From a checkpoint of a small transformer trained on Wikipedia: 7 heads of 32 (1 for keys and values).
Each number is 200 + 40 x the weight over the matrix's rms, rounded and kept within 0 to 999. Layers, rows and columns count from 0.

# down: layer 6 MLP down (transposed), 448x224, rms 0.11, rows 405-444, columns 112-167
# gate: layer 6 MLP gate, 448x224, rms 0.11, rows 406-445, columns 112-167
# up: layer 6 MLP up, 448x224, rms 0.112, rows 406-445, columns 112-167
down405,196,281,190,243,186,219,234,243,203,217,233,234,144,170,282,190,231,181,158,160,249,169,206,256,215,237,182,186,95,209,156,215,134,203,219,227,220,184,233,241,256,196,165,227,270,251,185,182,274,186,217,171,183,149,188,236
gate406,146,235,244,237,248,225,150,222,235,189,211,117,215,224,208,146,208,255,163,180,219,215,279,159,257,114,147,191,158,210,302,173,217,262,151,194,192,227,259,293,161,151,158,194,204,222,209,203,271,170,161,144,275,223,125,216
up406,222,195,170,220,286,154,175,213,255,228,174,200,205,195,184,215,210,173,253,229,148,73,237,253,240,175,202,230,206,199,207,164,244,171,262,195,169,171,113,276,211,295,221,249,181,174,211,164,151,132,276,140,265,258,218,199
down406,226,187,215,182,225,210,134,235,164,302,128,213,112,186,199,215,218,222,178,214,196,191,179,229,195,234,168,310,145,186,115,186,126,144,189,155,204,153,166,250,169,167,186,168,222,236,137,244,161,212,222,158,172,159,199,276
gate407,216,145,257,192,233,193,221,144,228,146,227,208,209,193,142,145,213,178,214,237,177,252,197,204,249,235,133,184,202,257,148,250,155,168,173,199,168,194,152,208,208,232,213,222,186,152,249,160,207,291,152,281,141,151,163,179
up407,174,241,198,193,190,243,237,245,271,200,186,132,236,228,207,150,215,236,125,238,209,181,178,179,213,173,191,188,206,162,264,214,218,144,157,220,236,244,207,183,235,150,222,227,175,197,212,235,187,197,215,195,127,209,239,228
down407,184,240,177,184,212,214,232,229,188,141,192,287,275,209,209,203,215,235,217,174,288,238,168,197,184,240,183,232,232,256,157,227,160,145,253,230,184,253,252,218,241,189,259,188,220,269,227,226,232,198,147,236,204,231,248,184
gate408,230,187,241,273,195,275,138,152,170,180,178,183,230,224,265,215,243,250,148,110,191,194,214,179,257,214,258,190,205,252,229,196,263,262,221,213,178,259,235,169,167,262,205,263,198,184,245,254,259,244,163,126,177,186,210,240
up408,236,225,261,192,234,220,273,137,206,145,196,303,162,291,194,239,204,203,213,177,166,226,248,186,157,221,198,163,236,167,140,171,215,188,198,258,211,233,307,199,175,220,186,144,205,217,238,219,247,181,207,212,213,167,140,202
down408,204,148,238,256,256,173,182,266,221,188,135,216,179,234,278,154,232,237,173,233,225,233,123,179,180,220,210,221,220,154,189,212,194,212,192,243,154,207,289,272,232,203,281,200,106,240,260,218,159,251,284,229,246,232,191,183
gate409,134,239,261,193,211,158,257,256,193,237,217,171,239,180,191,189,190,264,246,160,127,191,283,200,191,280,236,171,235,204,239,226,184,186,179,184,193,252,167,153,195,262,219,240,157,217,187,171,213,193,191,249,213,186,174,192
up409,205,134,183,200,262,220,219,212,258,197,123,154,212,234,183,186,186,139,183,189,177,198,136,131,199,230,152,222,169,172,223,314,211,192,224,218,195,197,199,237,239,164,161,200,222,298,235,230,196,144,144,169,214,251,229,221
down409,123,200,223,220,252,196,180,229,170,182,172,193,154,134,288,146,194,103,200,252,212,176,174,135,163,216,224,165,289,246,192,174,154,167,219,165,235,229,220,213,252,215,168,163,192,249,229,210,216,138,193,151,193,149,217,154
gate410,126,207,185,173,283,156,214,203,162,211,215,150,247,133,192,227,250,199,185,159,115,185,144,227,177,213,147,187,208,186,207,216,173,262,178,217,216,234,140,220,123,266,163,150,191,154,206,163,192,229,191,102,227,237,152,173
up410,134,209,143,238,205,129,267,184,114,170,254,210,182,237,179,178,164,238,172,226,137,221,232,188,176,188,211,252,239,126,259,173,221,265,105,183,156,250,226,195,115,191,192,199,176,232,212,199,214,225,261,186,154,266,235,230
down410,207,259,195,265,180,184,295,169,167,173,189,236,213,190,219,243,211,206,150,197,248,169,234,173,115,223,175,210,170,227,220,192,257,174,177,203,155,185,250,233,191,209,221,196,165,159,175,251,212,203,259,156,279,164,147,244
gate411,206,138,194,193,202,124,168,203,113,200,193,146,261,193,211,257,146,211,258,234,193,239,132,156,236,261,195,162,152,157,201,178,169,200,110,224,236,202,168,164,158,208,222,264,242,228,181,220,298,138,196,191,245,140,219,263
up411,256,186,218,191,250,239,209,274,169,193,220,171,236,155,215,233,200,174,179,270,286,225,206,212,169,260,170,155,188,263,227,192,167,170,174,156,253,211,162,215,208,186,222,224,219,184,138,279,268,209,176,177,229,179,240,263
down411,266,174,202,307,220,242,220,152,159,145,161,82,234,180,182,135,148,180,192,181,174,179,212,322,203,223,245,188,202,194,206,106,216,199,218,225,195,234,216,176,249,140,206,230,223,196,176,270,205,173,227,143,260,177,209,145
gate412,206,178,214,165,229,264,166,225,197,166,244,178,181,149,170,197,190,145,236,242,203,166,212,214,212,199,255,288,273,218,198,226,214,166,153,187,209,200,188,189,115,165,282,188,212,232,194,237,137,229,194,264,246,150,187,234
up412,110,201,171,274,172,191,138,253,196,177,196,210,195,179,184,117,292,201,203,195,267,232,229,187,229,187,210,262,221,192,237,239,235,184,185,127,244,247,226,239,102,157,158,191,192,119,248,267,249,196,257,193,214,190,182,219
down412,171,251,149,266,250,215,236,165,255,238,229,215,188,163,212,152,265,139,211,196,221,171,181,136,190,196,217,225,217,198,150,238,241,147,191,211,221,128,139,228,179,166,233,200,220,163,173,180,102,205,194,287,242,217,221,190
gate413,177,159,166,211,175,171,222,201,229,209,190,203,232,172,184,105,232,203,193,190,250,251,149,179,234,219,166,139,220,165,113,122,238,231,199,211,210,167,187,255,252,231,142,239,216,189,280,128,197,222,167,231,167,164,165,189
up413,256,165,226,235,243,227,136,227,168,165,235,228,196,230,136,193,191,183,301,174,165,225,247,135,242,131,219,211,188,198,137,229,216,128,192,188,225,208,226,196,264,272,236,157,160,170,119,142,203,190,204,174,188,224,226,205
down413,192,224,204,158,168,234,205,277,190,218,152,160,187,191,174,266,161,190,144,146,239,191,141,161,190,153,196,234,239,181,235,209,225,259,214,230,171,157,205,200,230,205,227,139,177,315,152,219,221,176,184,215,191,142,250,242
gate414,183,136,184,85,216,134,183,230,207,260,187,204,252,230,254,185,162,237,307,212,226,198,221,196,178,205,200,161,155,230,134,170,291,152,172,179,171,122,262,219,153,238,178,188,191,185,284,179,124,241,163,258,196,114,145,219
up414,154,190,180,206,198,176,180,156,236,239,218,230,222,231,260,165,169,275,230,197,182,186,244,122,203,295,232,190,190,219,122,200,243,204,197,201,155,130,148,225,178,123,181,208,125,168,243,183,156,253,165,176,191,120,201,232
down414,183,200,210,227,304,225,192,215,271,157,136,243,216,191,197,266,185,209,161,178,162,184,175,171,216,208,211,193,174,148,227,205,196,153,209,230,168,212,195,245,239,207,198,189,229,209,214,154,170,155,216,171,209,152,198,226
gate415,285,197,211,218,187,223,200,157,197,209,179,177,206,179,203,218,201,249,206,213,203,204,254,163,251,195,149,139,134,205,205,179,178,189,202,209,179,250,134,218,232,211,208,191,208,184,185,312,208,184,182,182,268,255,239,147
up415,205,238,159,199,176,187,167,197,211,180,195,238,230,199,192,156,281,182,193,149,231,214,199,211,256,181,226,225,164,142,193,208,206,242,208,208,159,176,235,247,165,163,148,229,230,153,218,225,224,267,146,298,158,254,211,94
down415,218,149,194,223,149,205,202,180,165,166,179,269,196,173,185,259,188,182,167,253,172,155,155,168,229,148,197,185,159,160,173,236,181,179,240,131,211,224,179,174,174,106,194,195,255,209,210,203,228,268,197,180,245,193,223,197
gate416,137,223,165,249,185,160,200,153,202,125,172,120,224,247,239,239,160,185,224,235,220,220,240,226,228,202,124,254,137,239,203,156,226,166,175,219,203,178,283,209,173,206,183,188,237,192,209,222,291,172,234,220,190,245,220,174
up416,141,264,295,123,199,228,273,201,136,204,142,156,213,208,213,231,146,279,180,73,157,239,200,211,145,206,226,203,198,214,167,217,206,168,203,277,175,153,201,232,271,174,275,213,184,183,110,224,192,165,253,161,203,172,212,183
down416,271,140,262,193,222,202,151,222,109,229,118,189,163,231,122,191,215,215,234,198,187,254,195,248,127,196,237,233,203,215,284,219,215,172,210,191,155,233,259,193,183,250,223,160,163,225,140,251,157,159,219,228,215,250,213,211
gate417,177,191,166,254,215,193,230,220,174,200,218,244,204,272,189,189,204,157,131,189,153,194,293,167,171,203,201,172,200,175,151,163,212,224,154,272,189,268,166,139,193,151,158,189,207,232,193,98,250,225,174,212,278,195,266,179
up417,304,209,226,179,272,139,264,165,150,211,208,153,256,191,199,164,206,149,246,156,217,237,232,227,238,153,155,282,223,245,181,214,140,212,223,202,177,243,174,164,172,241,197,243,155,213,243,153,198,186,192,218,160,200,144,178
down417,237,171,180,197,188,155,186,197,230,229,176,255,211,139,258,187,134,149,204,187,205,88,243,151,176,173,129,294,162,216,137,157,187,184,184,242,122,221,213,204,230,237,268,134,155,219,232,163,148,88,235,168,158,178,269,123
gate418,225,214,164,214,293,181,231,186,251,122,262,189,229,201,179,137,154,176,240,206,221,107,163,163,203,217,244,198,243,190,194,145,207,219,244,171,303,223,196,207,182,185,263,185,212,229,249,217,139,170,173,190,197,187,192,154
up418,266,242,233,192,151,252,178,262,180,193,182,174,257,125,201,235,215,282,165,271,177,200,186,220,231,228,277,164,200,189,203,136,307,249,188,157,118,196,225,263,153,197,150,164,252,217,191,243,126,244,277,240,196,172,169,221
down418,195,187,201,221,182,246,149,186,189,146,257,215,193,228,104,228,193,227,209,172,159,232,231,193,149,240,190,166,231,104,142,169,192,200,168,156,177,164,251,198,164,180,268,191,166,200,165,262,256,181,157,165,133,214,219,242
gate419,196,174,220,223,192,197,226,300,233,193,249,180,225,238,223,204,281,262,282,190,241,274,247,212,244,174,192,138,229,186,175,157,137,205,270,251,189,206,195,106,244,271,207,250,151,178,221,170,261,242,162,288,222,213,121,248
up419,253,213,196,180,228,195,164,266,251,268,230,148,215,207,182,181,265,190,231,230,131,148,182,176,235,199,300,224,217,221,172,195,232,227,227,236,200,260,175,180,198,214,246,232,143,153,194,234,241,216,225,246,96,231,166,183
down419,206,216,180,213,223,201,205,151,230,223,209,219,244,200,159,215,270,190,269,173,223,258,150,246,136,199,234,140,223,218,193,208,185,211,258,220,222,227,182,228,185,200,267,238,249,239,242,145,194,186,253,194,192,163,94,202
gate420,164,263,93,208,165,207,237,260,144,191,200,274,201,191,89,127,242,186,178,214,145,240,206,223,236,185,203,225,235,184,191,164,204,237,195,145,245,236,126,185,210,175,228,171,205,233,130,181,209,183,156,212,169,187,233,230
up420,163,189,215,180,210,140,223,155,267,168,152,156,190,150,243,244,102,212,187,237,294,169,199,240,164,188,128,180,253,123,119,238,213,163,200,159,234,190,189,222,213,174,215,202,228,239,197,134,170,164,231,189,188,228,162,180
down420,172,175,184,140,224,171,207,166,238,195,149,199,175,189,212,204,268,189,199,177,193,231,164,205,209,252,115,185,177,226,181,182,183,170,133,186,151,238,210,215,232,229,167,140,140,228,177,128,207,195,205,256,262,241,163,137
gate421,201,213,230,237,214,142,261,158,257,207,303,255,213,256,178,205,244,197,218,233,137,189,241,180,193,187,313,230,161,170,224,274,186,195,192,244,134,211,132,175,169,217,230,166,208,233,226,210,176,245,171,307,152,201,219,129
up421,153,138,185,203,190,196,248,222,163,190,188,191,186,138,211,260,125,138,170,145,238,164,311,177,162,237,101,151,213,186,193,153,146,173,151,215,292,165,200,256,163,212,129,232,180,150,217,212,219,149,232,198,147,188,169,258
down421,243,194,187,180,194,235,183,228,163,185,215,233,154,175,202,195,180,150,156,252,224,199,255,209,221,198,261,231,262,197,141,142,187,210,214,165,249,102,148,163,207,239,188,208,224,168,220,200,174,220,187,237,220,204,216,226
gate422,213,237,181,243,241,163,209,198,268,195,173,272,137,209,189,180,188,146,162,224,149,285,258,193,189,213,225,236,121,210,152,237,247,190,194,198,214,175,188,115,163,218,180,251,282,188,165,177,171,209,184,185,213,123,212,182
up422,189,177,233,289,178,241,228,202,195,162,259,159,128,292,172,171,186,150,196,243,281,136,146,192,257,110,215,234,184,208,149,228,200,268,171,269,238,208,241,172,186,117,239,185,217,236,269,153,273,146,299,128,175,144,220,157
down422,176,198,224,202,171,209,181,112,225,223,154,172,200,157,250,259,182,199,199,170,196,215,189,178,245,166,186,258,197,238,241,165,213,179,246,189,234,198,222,210,292,156,132,247,162,201,238,211,208,199,143,217,248,180,231,204
gate423,297,183,187,253,268,231,217,139,200,171,170,194,170,257,214,198,203,242,217,252,217,212,183,149,212,168,190,272,166,274,137,206,210,151,140,254,297,228,152,212,210,227,240,185,136,158,204,218,233,172,197,114,197,209,140,198
up423,204,208,133,201,223,226,215,183,105,176,190,149,137,205,237,241,239,221,187,270,153,182,175,137,252,274,236,236,160,170,210,198,109,293,210,251,266,220,155,203,226,243,243,168,147,210,186,207,206,139,185,178,190,278,216,201
down423,184,258,211,178,162,188,259,223,211,171,186,229,247,266,228,136,209,131,226,211,151,162,168,247,208,198,208,177,170,233,179,193,253,180,196,228,208,278,127,209,251,126,197,241,182,231,137,219,197,202,272,162,132,188,202,181
gate424,142,255,180,197,157,250,259,220,105,187,220,241,238,218,174,270,196,230,226,242,209,253,200,305,247,191,203,138,215,207,259,189,163,264,239,252,224,202,176,197,115,305,197,195,196,156,40,231,148,179,142,238,240,206,277,205
up424,220,128,230,188,240,118,196,192,260,283,186,168,237,142,168,199,150,200,274,195,220,224,236,168,262,205,118,255,276,195,264,133,203,236,157,179,168,173,179,217,230,164,246,152,304,173,224,201,167,238,132,187,203,257,193,147
down424,141,144,223,226,198,169,274,205,275,252,157,153,210,209,185,168,223,251,195,194,143,151,235,201,196,206,227,185,221,195,254,275,166,275,127,249,143,151,259,184,199,173,235,174,160,204,194,132,208,281,229,263,223,274,311,199
gate425,149,192,174,197,155,179,166,173,232,178,221,189,248,220,211,231,251,200,218,114,287,178,231,219,232,247,244,143,125,173,208,228,257,202,141,142,183,177,221,223,231,163,267,126,213,195,217,221,191,275,275,195,127,105,220,146
up425,192,135,125,170,246,164,288,244,205,226,199,137,209,234,144,143,158,108,210,313,151,220,204,186,167,126,167,227,230,171,157,196,181,123,226,228,180,211,200,151,241,186,168,251,166,136,201,177,293,216,169,248,243,248,183,292
down425,172,225,206,127,190,232,219,267,169,232,210,140,165,185,214,240,221,108,159,199,168,212,255,200,198,245,223,106,222,195,173,257,206,165,196,223,173,254,260,246,224,183,212,182,77,150,207,206,184,255,227,190,229,244,177,253
gate426,194,153,255,200,234,230,284,129,156,232,176,237,215,212,206,189,205,212,232,199,175,216,173,165,246,191,149,255,256,244,260,278,180,155,167,256,147,164,224,230,153,150,200,200,195,235,281,252,152,159,248,316,130,124,263,237
up426,163,205,168,205,240,271,199,311,244,189,249,78,190,156,164,152,199,139,175,154,198,256,237,260,240,146,228,188,259,162,198,82,269,181,192,199,172,114,117,171,211,264,170,220,197,164,231,223,270,225,192,212,228,135,147,213
down426,225,153,180,233,215,173,250,190,139,197,176,253,221,216,293,190,236,202,191,228,182,222,171,204,218,221,186,141,192,255,239,233,212,191,220,188,185,182,114,134,231,173,259,211,271,231,136,221,190,206,213,234,236,239,205,164
gate427,191,196,280,290,161,156,194,99,212,151,210,234,197,246,231,229,209,150,187,121,220,177,144,220,227,275,260,179,225,269,208,202,207,176,218,204,237,162,196,176,152,180,171,127,219,221,245,172,219,192,303,251,235,196,171,251
up427,101,161,175,232,126,212,225,182,216,192,238,208,186,192,229,197,260,178,161,149,238,159,192,208,178,160,217,151,238,142,241,116,161,210,217,282,183,216,165,220,162,168,146,208,208,138,242,181,274,261,215,191,192,140,193,238
down427,234,208,134,186,190,198,213,275,151,93,160,179,202,196,203,234,217,219,205,186,184,166,216,163,205,211,233,244,136,172,192,231,162,207,166,242,110,197,172,210,257,211,130,222,232,199,204,210,221,189,232,282,210,240,220,128
gate428,189,218,205,233,194,90,246,165,162,176,154,242,164,163,227,159,225,217,215,152,139,127,240,190,175,140,206,255,153,209,255,246,228,202,179,178,238,258,181,184,165,231,140,273,203,222,180,136,211,223,141,170,254,200,222,209
up428,260,195,181,246,208,269,168,207,210,226,164,207,185,206,159,207,311,215,177,107,140,172,185,182,184,180,185,220,232,292,218,116,214,241,152,181,166,232,236,184,287,88,183,241,278,250,222,228,219,217,160,239,189,159,196,251
down428,229,219,188,186,191,194,194,218,220,101,173,155,210,244,240,221,164,132,167,239,197,198,184,247,196,247,218,179,241,283,186,211,222,196,233,132,187,264,283,233,220,125,229,246,224,192,195,274,201,191,246,238,196,147,182,231
gate429,130,217,225,199,210,127,198,221,202,149,128,224,200,228,190,229,240,177,219,201,176,276,223,161,209,201,227,191,179,125,248,216,235,222,206,208,181,168,256,178,188,210,133,233,252,195,211,201,225,163,183,205,196,177,140,180
up429,183,229,165,136,173,198,216,232,182,212,193,282,218,243,149,139,245,208,210,199,224,220,187,160,199,184,230,238,167,136,201,176,179,231,189,248,242,177,194,167,167,201,221,233,249,174,197,152,150,215,267,180,256,163,154,207
down429,265,240,185,183,248,186,198,209,186,227,303,178,153,260,191,121,186,150,146,164,318,212,143,235,205,169,117,191,186,173,194,180,215,233,204,239,186,152,213,241,186,208,210,322,245,169,205,219,134,154,254,134,246,177,252,166
gate430,164,242,167,286,201,140,209,258,170,172,187,191,240,222,180,205,264,160,235,115,168,202,263,240,183,181,117,150,288,244,226,195,162,242,155,183,103,276,205,190,175,261,131,154,196,225,171,173,184,190,175,219,249,236,164,96
up430,304,164,143,264,231,270,226,214,264,175,228,156,222,229,244,210,246,144,131,225,186,190,172,179,231,247,148,185,205,171,186,191,113,191,227,174,121,231,100,220,124,186,184,177,213,178,227,172,124,184,209,274,269,207,207,162
down430,93,181,125,211,200,209,150,186,179,155,222,248,186,153,178,226,241,168,170,174,263,197,212,288,164,279,104,215,207,176,113,263,195,189,128,194,181,256,132,112,209,317,167,201,189,205,207,216,109,134,212,234,225,184,168,163
gate431,192,226,147,215,192,182,213,184,163,176,169,196,188,197,243,240,150,168,134,212,100,241,183,243,186,292,174,164,202,274,227,184,124,232,229,209,135,307,247,195,167,198,229,163,241,174,264,149,162,249,201,227,247,204,170,87
up431,204,180,216,169,194,176,250,241,220,267,229,177,185,197,174,119,180,197,188,212,200,209,217,149,195,239,222,161,180,249,286,250,273,205,153,196,275,151,273,223,129,169,191,251,151,217,156,283,199,204,214,162,122,203,204,257
down431,207,275,242,174,183,246,271,245,173,216,153,136,224,210,75,186,180,239,178,150,242,149,144,148,168,202,204,176,252,176,227,213,208,219,175,190,196,128,175,285,185,205,212,188,192,246,207,194,183,186,208,221,128,160,255,239
gate432,230,202,184,123,210,161,234,282,200,199,207,254,201,187,186,238,231,161,263,309,236,273,260,199,185,206,194,276,190,139,253,180,198,104,210,227,210,213,204,162,144,217,218,194,179,216,233,201,199,159,175,107,174,189,176,146
up432,168,211,197,185,195,224,228,188,298,184,156,228,241,223,173,274,144,188,158,215,189,182,171,135,233,183,145,204,120,171,163,151,212,162,259,227,136,151,197,211,152,208,221,213,137,214,221,309,176,213,183,179,208,217,178,221
down432,136,241,217,190,280,265,183,189,218,257,226,253,229,148,224,210,178,218,175,176,212,244,227,184,155,152,214,207,310,260,209,220,249,266,145,221,232,239,112,196,239,198,132,239,102,178,188,163,252,169,236,208,215,165,230,193
gate433,155,145,224,255,276,184,246,198,144,181,166,255,182,137,164,232,207,262,221,208,241,207,254,151,256,199,182,148,187,187,194,201,213,191,163,162,261,209,250,136,201,195,210,185,149,140,195,200,157,237,227,149,241,192,142,213
up433,163,254,168,159,228,197,214,187,213,174,219,182,257,254,187,260,177,155,134,234,166,187,263,219,140,178,142,213,146,205,240,218,222,216,182,233,161,190,223,215,217,157,176,138,160,193,182,174,182,173,182,240,169,185,271,249
down433,217,239,211,123,166,254,202,201,152,199,185,153,220,147,169,233,191,206,196,196,213,143,248,206,264,217,151,231,200,281,190,240,140,183,206,142,152,182,224,217,238,112,236,230,218,307,156,216,136,220,195,225,155,135,215,214
gate434,283,85,194,185,219,207,185,198,184,257,212,194,209,205,198,240,186,120,252,166,200,161,198,208,167,191,205,197,240,188,206,188,181,191,222,202,157,216,204,173,267,195,146,223,219,254,176,180,212,185,150,252,166,234,169,140
up434,273,194,217,235,226,153,176,180,234,237,220,171,196,154,238,143,198,236,103,219,228,223,202,185,125,212,130,266,228,263,218,201,179,163,184,202,174,219,244,218,238,187,215,208,228,200,194,206,193,219,242,217,160,207,226,191
down434,167,212,179,165,153,220,210,213,152,148,166,260,256,183,162,229,183,249,165,249,203,152,207,175,184,204,187,240,230,187,138,251,232,144,152,159,197,193,249,195,182,153,189,166,112,273,214,201,175,237,213,97,187,187,198,210
gate435,195,211,114,211,261,243,259,186,194,207,219,234,214,195,205,225,268,150,305,192,152,218,211,148,258,176,241,174,226,172,192,165,166,179,272,265,251,197,213,167,221,225,173,186,222,212,193,236,215,192,161,195,195,166,134,239
up435,232,187,226,176,188,163,152,250,254,210,233,169,87,208,258,143,219,252,169,197,206,233,242,230,215,194,168,215,219,212,228,182,257,262,222,205,157,172,152,245,280,188,219,200,131,178,226,179,174,150,145,216,178,300,197,219
down435,247,201,146,203,203,171,192,181,192,194,189,134,171,164,288,164,259,186,182,296,198,223,149,234,196,199,266,169,269,197,234,191,226,209,224,168,156,115,225,115,200,208,135,172,205,195,246,197,146,192,218,219,189,154,192,179
gate436,245,180,156,198,229,275,157,189,198,268,182,212,160,245,249,201,190,282,191,240,226,196,220,278,187,312,166,206,162,179,167,159,226,220,198,177,246,368,206,194,231,133,215,235,207,217,204,170,172,150,185,225,274,198,151,238
up436,171,195,208,157,208,154,275,147,215,210,123,199,220,149,228,192,233,265,255,169,214,160,159,203,217,135,227,190,228,207,226,224,248,217,234,225,300,155,218,136,175,155,155,185,155,185,139,302,241,214,191,187,198,223,226,155
down436,148,214,204,223,157,224,179,164,263,211,230,182,201,161,249,210,191,120,252,200,200,174,184,180,213,138,224,139,248,136,258,145,221,121,220,166,245,156,362,211,201,293,204,247,174,191,177,198,172,265,216,236,208,190,206,172
gate437,120,164,217,257,135,240,120,261,207,136,284,250,171,215,136,136,186,199,229,166,164,197,246,220,213,150,211,216,162,175,216,244,207,241,217,209,268,209,124,182,112,181,172,180,164,119,160,148,119,169,169,156,177,181,233,224
up437,171,202,210,198,203,131,232,206,225,152,249,221,255,203,202,233,246,207,164,200,229,173,136,186,218,163,165,264,175,176,138,219,164,118,170,191,292,198,151,209,180,149,204,242,146,230,258,217,202,222,137,220,204,189,220,210
down437,212,166,150,179,204,185,189,234,277,177,187,220,224,182,124,153,233,210,209,158,191,157,109,159,115,195,132,268,288,158,171,164,214,211,167,226,169,102,133,272,232,172,195,161,184,189,267,158,173,145,181,213,175,180,217,175
gate438,196,187,217,159,187,212,169,133,221,178,179,214,254,121,224,228,197,174,151,187,195,190,188,173,222,212,300,217,194,126,189,194,124,222,191,238,175,252,205,93,185,193,149,223,201,175,200,191,164,86,155,185,278,180,247,232
up438,163,177,111,220,146,179,223,233,205,205,174,163,168,259,207,164,264,202,188,211,188,267,264,300,192,182,142,214,268,235,162,238,174,185,166,259,230,107,215,217,235,312,208,258,191,193,200,118,233,262,245,226,241,153,196,230
down438,192,122,129,216,249,234,239,177,238,244,201,197,201,157,231,215,245,254,219,197,189,265,195,175,208,128,215,226,239,212,232,219,205,208,144,215,164,229,206,182,166,228,176,214,135,268,197,151,260,256,158,316,184,232,183,271
gate439,212,221,200,152,205,221,238,207,192,241,183,269,247,254,253,221,170,151,176,244,200,191,228,251,262,197,173,182,207,215,229,250,209,218,247,164,218,232,220,127,138,232,183,186,126,180,182,219,206,206,225,231,215,140,167,105
up439,182,291,297,123,314,238,235,134,181,219,204,191,154,207,233,342,197,247,160,275,175,208,205,191,197,270,241,230,249,179,194,230,200,242,186,241,194,137,189,247,192,246,171,189,266,143,143,205,179,142,207,131,205,248,154,226
down439,190,161,163,193,183,237,206,197,146,226,258,159,152,207,138,202,178,204,163,135,209,221,266,216,241,165,161,285,224,156,263,199,241,231,228,150,242,183,220,174,263,195,227,220,188,270,164,220,203,259,190,239,169,150,272,176
gate440,240,212,206,206,173,235,157,155,215,202,191,206,281,202,282,249,206,151,311,198,236,243,172,306,197,187,229,171,157,180,263,255,173,173,171,188,170,161,208,219,150,160,239,236,215,95,186,173,261,262,202,151,230,287,199,176
up440,198,189,246,154,200,182,169,238,245,243,239,210,149,216,98,216,187,199,161,210,160,265,134,164,201,197,181,163,240,236,170,204,237,208,147,258,199,141,287,204,213,235,220,206,179,219,239,196,222,171,189,196,235,174,171,275
down440,247,150,231,252,142,202,173,202,209,165,165,174,100,290,192,209,187,171,159,210,204,196,250,167,212,224,289,161,248,284,185,217,178,233,178,243,146,146,223,136,180,242,200,153,131,256,205,190,186,183,212,216,260,237,188,179
gate441,166,226,148,186,207,214,146,178,151,166,197,164,150,164,216,273,243,171,126,179,154,241,147,181,169,179,168,215,140,138,172,235,182,191,189,195,186,192,163,211,92,170,194,204,166,181,235,174,247,192,163,168,288,127,201,176
up441,204,219,185,134,193,161,186,162,99,248,166,245,171,145,202,219,158,217,150,152,214,147,200,195,287,234,155,141,180,258,225,200,185,210,227,225,237,196,223,183,225,230,218,226,230,128,209,182,181,155,247,200,137,178,279,215
down441,213,195,181,167,162,110,172,246,253,136,220,275,167,203,254,246,158,238,165,188,192,254,140,172,204,225,212,227,205,171,128,266,227,142,272,209,220,300,226,116,170,184,193,200,184,186,168,140,225,201,228,243,187,154,200,220
gate442,179,239,220,229,232,148,185,196,218,150,281,190,242,186,247,198,224,168,247,248,233,165,224,182,253,170,211,166,237,230,175,265,164,249,184,209,202,220,251,161,157,203,126,303,218,163,220,193,241,133,215,78,237,238,240,176
up442,105,256,151,195,218,162,153,183,274,182,104,177,145,241,253,194,229,125,155,253,133,225,247,168,187,302,260,181,252,178,131,224,305,175,215,168,196,202,147,186,201,192,168,175,253,230,203,211,221,192,136,257,164,219,209,255
down442,234,243,108,170,289,162,126,238,198,179,186,202,270,186,178,146,266,151,165,198,140,265,301,264,237,206,225,160,182,178,227,223,219,185,173,165,163,182,174,146,183,198,192,189,196,180,231,135,172,211,212,234,197,176,211,193
gate443,141,175,222,167,187,198,127,191,196,192,118,162,190,157,209,228,185,161,251,189,239,259,225,140,263,240,263,236,163,264,212,222,240,220,198,134,202,255,187,236,207,226,153,215,226,162,220,175,212,243,248,145,183,205,281,161
up443,148,222,144,146,235,140,163,257,233,244,148,204,228,115,185,278,292,195,180,233,173,211,194,171,175,212,182,223,254,214,192,218,177,248,134,221,242,183,168,266,239,220,191,204,210,187,168,189,226,226,290,136,207,207,301,196
down443,200,224,179,127,194,199,152,169,155,224,212,187,242,133,233,224,213,212,156,210,266,284,226,209,289,183,255,231,230,155,188,121,243,176,218,201,194,207,168,276,209,154,131,187,205,159,168,168,192,174,201,143,169,183,207,224
gate444,183,211,246,212,213,188,212,252,181,155,225,233,230,203,273,199,236,182,164,188,187,186,250,192,172,206,247,190,152,233,265,158,200,203,228,183,261,252,145,198,200,223,156,188,238,169,230,146,169,193,189,265,249,227,218,156
up444,213,240,223,144,242,232,196,195,129,264,133,158,309,190,198,190,160,240,159,207,171,202,218,178,236,190,87,222,259,215,219,240,230,186,177,224,146,171,191,215,245,131,222,210,191,209,149,208,201,131,221,183,119,182,153,226
down444,181,171,274,172,204,204,175,148,227,207,200,150,158,210,153,220,215,207,206,239,209,242,236,146,184,231,173,142,238,232,248,159,179,229,188,248,228,257,239,123,240,133,204,197,199,218,186,254,176,102,194,215,238,217,206,216
gate445,237,182,193,219,237,266,164,212,245,162,267,169,229,148,151,146,189,152,264,98,158,296,210,158,130,167,174,208,212,158,188,191,218,203,147,221,211,131,153,149,199,136,189,235,200,243,201,134,178,158,186,247,226,201,320,224
up445,163,184,181,252,180,117,210,257,219,223,206,238,234,233,157,187,211,246,188,275,189,136,194,227,203,236,190,253,212,277,175,185,192,211,183,271,167,180,213,277,128,289,212,246,290,208,186,231,265,213,123,204,147,209,187,251